Weights of a small GPT-style language model, trained from scratch on English Wikipedia: untied embeddings.
Each number is 500 + 40 x the weight over its row's rms, rounded and kept within 0 to 999. Layers, rows and columns count from 0. Numbers have three digits each. The size before them is the row's rms in percent of the matrix's.

# layer 9 attention output, 64x64, rms 0.137, rows 0-63, columns 0-63
082:559413499447497560504457480513526469453531468510522430475490555569508490516445492536384564490524469456502452484517475515436427593559472486468480526501505482495547527484484498490463501473544513
109:476458445597437512405503507486515520522436534514515475611515533571528446551538519528607455478507473510514446493509532449518468470530529528551505507500475500531467506553499498467542517529515483
098:524509481499441502535457472555547542455514510505512461582473530465487476550621518466564452558607492467520499501521495418488468424541489467500488468540462473493508487522475525435491469465527507
094:494537526570457503505469497485407514531502502461507444661538526510457502600457553507450423529451446506514505494511456497468469483535497535499507479527503501449483499506534509461518472480457466
109:456557539483410459529503458446549569513501598457547508391492555501499458491538492486561462496438492459532523440499506468501471491518453489464501496565498452489542453490493551540469462516499532
094:552499458503437425473469568543481521432567519451466555491500464498404589453500448550479589583488523468494513487475520584511494515527504453469487470510512499457492533478505482466482514477514513
083:514541489464516536459399532544484519591478393531524555502455453482477544478502562500458561541585469470543484537526503476480517449551551510498513447505465546472504503548510475490550473548499477
072:561522443460542498563554460492516429580478429505487493413561473496576489475497511449465495447544507471490534461455492528534485488517502403508523503547459511521481524464458528571533523544545501
101:570390457524522538507519468513600470506512439577476523566470485495465486507540472545485549431512500503492514491500485549521568478503502461558530505426446547492443460502485484467486515502441558
090:514383450523552473465485500489529568492529491478484507499382440503420530540468488518439510522455488472538465461547476456491504471429424504556522464466487523476528455546452475495484471519511481
096:392554511538443479435494513495510515505472512483541454553491441547408519573467479597406464528489512572542471521553501522523481456526518466490523498491550505522501527536465531486522495455523492
098:467394486423542553478533431492578535475393470428561502478478477488429507528505506456537484549431491541477520493528535460546552481478469497517475476463507483469504505538532495506509438457496493
074:513465512556455574513522491474467439529516521579480475380585499471542474524529532410409460438488529482535501485500504449495533529551479431562534538499482492492511501519504530510528476515479477
107:518421448522569522500478508449552627559577516556507482508459493469467507460594537485523471468551548526428466529480485524499489522504499433491494478491446503556522458522453507510471493469492471
109:503543463497633480571520494537502438550518489466498449447531565483509425438563441435401456480458485453481515502462495534502518513514505487532536498518479453463497474489502496529481475523526445
097:496571526474483506486490428575562444436436513483532531364554515498576449490492460447531516545504495483420512479529533531507533521446485493472440548524492523462523508506463520516488485490524464
102:489600496549563457551502481527512412410501441542434450504477516516546509489562495564422515463581487469502524489481483532501594551500510531485501508493479486569493488494488502480558486512477489
117:520455457535408505524521558531441520546561458538396416549578454442456535550456503427481477499488445499508445517544524508528533476519479478497492487504478455509478541530516473553504529484471501
106:501465507477537604427539503496584505508439600559468533438479474553469484487488503493466464450480450497512517560485435476494439469539475503541430484446481495492542509483545544497499505500508574
087:455617475487477437481544545526438479436408485406521583456449507499496484497478459528526548594540514471495563466493514463519451459482531510504446484506517470497528463515485508498485484519518502
094:516562481500550491523471444496432518539557403529551564554473371465532445476542479522481530499572500466528488549470503501508527527473554493458526454474544577514489529519512504521514465484475474
094:513495554382505498491478387471456422488500475561516444572522540456459488521487507483570479491450423530452527507555535470533475501475514539493491505459467502514507558531486449506454504478539453
089:499544433563562468478531528517556447512438457545452502513500520554482568539611405467465444510447497447488508532490429547524431505498527485505490545474502458488510499463485498499474474556511511
097:474482579488442502408472532468507463511439544469512514516470486553558521476496540586525506557577534508511493481562547505498553510450561516488512571471513499492517515533602499463456533478550462
091:470518520433508509500471440479425481597516444430566519450508495461467499487510514546435541541550462503550553532503480473578548502524492566506546533543451476500500528524570482472473543541493446
121:426403401424466476511531496507497485533575543433484528540567466495504418475535528513529524482473484459525510471494489494538437477521483522526466437526464515542468543541480538504547487483500572
093:490530419503494464486534529473451495550440429391533506470547495591484529472530403596468574545503494509531506511472488494528496478510478459501454506532447471538508520505495489539521468543523551
106:495537443579510419509479502498509559480464507481449479502472565463529520458639440466539446619520538436501485456495496579490526470485489494499512486493494458489520519468461486534500502500501504
099:569454521507506455530472468560465483333464535480536524492456532504453506420496455526520534507427557452473510517495471445516530526518474509593496497454537467491478486456505487511493487498508534
098:530457437564438474494567458458476521384400512518509454526473415521471476532495486432525470483517547514437463481462507517509511486483514547443489531501506455479500510496469539472450420508525476
117:480505499467572512480434581541613464444551528392481449515445512508484449538444478525442484534566450506513474528466496512468453480457525490481484488464489498455559486489464505525512476505508437
114:452553541495410499495482490517521374395559553508431522497475550499556597529490503516553448472486520531532514528472483477455486503538510494528479511499477525470496531507522470555478470558529535
102:564423465479488516481475547497474485576421450557568494485538590504557549522426501559583533561521510484468480503537537496506474521526495437485503481494495528511495516431447475468523550530534487
084:589482498443500498494494553474429495606542463588461481448530505439512525481399533438470493473533511477489567493525490513476479505500461477437500478483451524526511457487531564483573522470497477
079:501535600486429490528518514523482572587484497496551593433528533445504440498509441518517521459464510481483514560469493530488413475505548557516448511535495543516478474494554501555446508539482493
074:571545452495513530482554455560429480421427458558465554471489446531516499427493399471498539485523487535544461496554511546494500512459450525521530509495481570462525546494501492439492460503518539
109:400454473476533451528585422487495453510496440479504508549544483524534482442465493559460566485475468466438557527481455492559517514516502479466526474587484513538500479505529489394522487489507531
104:505434529465520447581510420500525454395579497505537454599508429479470499510498486430466522524411515475431487463481471525514507509520501489485469502503492494530543512444486535525467490461506448
103:490482468440456500493487449453538472575518526566486541475501573572592538420534465566549523452500497550493466465503474574515461521500516544502509479501433465487517443543497505465487580517513519
101:510546480467437574539500474510567455460443467501455493454501430437533406462498600474471497521614488523514507520463488494495490546510455508493509502550523525494511556582464484484487485540504504
117:427506525522536432534540467507448545515447483508520591530440459455556481542499537557625482504479514487511470521465515498506490511474523524514463567520524535461490468466490441533440485480413468
142:426519504492478584421564427382570524521537497486513492427541509514395560547541520517434472547504487468474505500493459497487502480524482514510548516495517544564497505533490479533486511503507513
104:476494571510607475522556447499544517457489492576529536471486393437555517512452495471472508403507475552514539550487441484474488453493494510484482485526480501499463494500476564463559513496465560
109:467554498501612507568494482434447454493596536523505464446467589477510511456505511471494509515531532401499542482498452504479478495511557469535471466464499483526506445486421551498489496449538512
091:494421439517557489534507585619552504480451510478451493479440506515477506431523487496445494447519558515516570533491501489536524550487460525506491480486421448477490471525519447521471509527511416
090:539469595562472440484456569402468516461536506544498458494479485487447477449498511548450526485554443561596530522496491558475495481496550466488475474525461445511537505480479504451485542460493453
095:506560469473477468516569373513503560437439418558536504480509429522449497552539431562487544523490543544524564471508447529508495522502496477454494469482462526501539525529512513505474451500504533
121:426493408482507481491526427488433494537532530454446537484455541431496568516519563512511527635591518528510454497501518477536473531522481511459510466517501526479545474512532534509533464484474475
128:485423479535502507489487449419446466382473510559566403496471545517492468449433589560557534492572514495500483533505517497461500476514497497494488518456486536551523487490497527495504437508482498
086:464553532569474373494519446492440574470498532540537460570570449503517456536536492435492536480483534492444478476514519545472498550488560450539472504479511501507429485558499480543519481482468506
119:582530519450417519555483464554585582527465448547495534573501525498470420528568492457496499479523514505446515471512479520473463547539496470480538499521431511483552446514528549485454499469520544
106:596545484592460519495525520461463558507487478523495382456461556441461581472497447451539459550491488493547506503460515563446518454479446485502466516476492495496439505489447472496528500482494487
101:417503471542535460448591543495462514577390484470494512548501424473571505498508522438486506549420503543489529488459503487517543515477547519507507515470532500471527541548493524536521556512501429
076:509459501570514507470484487504518535548391491517566461455538542516472529441511566377555487486548482465511509422533464502456516475492515480578549510474517454485529467511515479500586484496508483
095:459560552503429462521506570485515513552488532387523491448551462525481396514423552570465520401482504570500547472494525511475498491497533544487500514534457511518529504494472506474492476468492493
090:531522575452588478485419465501478552534535500552542528556518441406511551524485512496532519473436498442507463462494537515504565482421534481516484514493516484470566467562539532505495563488511458
110:515461572474597492528463532469546586460481573464565510450416440516508410453460566476496490448500481476444488501473519527551474490439477509486539535503477490483503497452482510453465474474516487
102:417490483492510596520536515580517486478499528454488548518414540455612504520473624448520476538563487494478567522501503551518537539500527498500487479538494507484537508557472495500508517513470517
096:549411468476511472503532527529540455498562538450467528469452482531475597517412451490537476563376533480506450475469476485484467474475470467456501535538488512475516470437522504539484485495536459
099:491474564487584491548473571509486547545523531488636507485500594478452464491531449533529558536429521497528510526481587501466463478454531457550450457488498525510522498486481484516523526522493513
084:437534472486410458497455563460549536496509603497472521532542629563503488408538506520483485481479495483440440458528511505479514525547540546471523492472463490509494468539502473465464493521490521
093:491569506525540558453483459520545453585501473505442483517446513515565485520469543426514417528553433553551488435513532515546493516544520477514519491450514541473476511513467500432540498464520413
098:584501574382404536504496547526515569447486488492460580524506439453509551547432557519521524495481551515499542511486501468535491508504535472467515521510513480510454524545433503473505472480469535
097:484457499574545440444538491502485496533494474521496485567548497583532528469446543509513426498339524475532459487513449483500511516524507479558493473560510498481469511484454504463504501584494501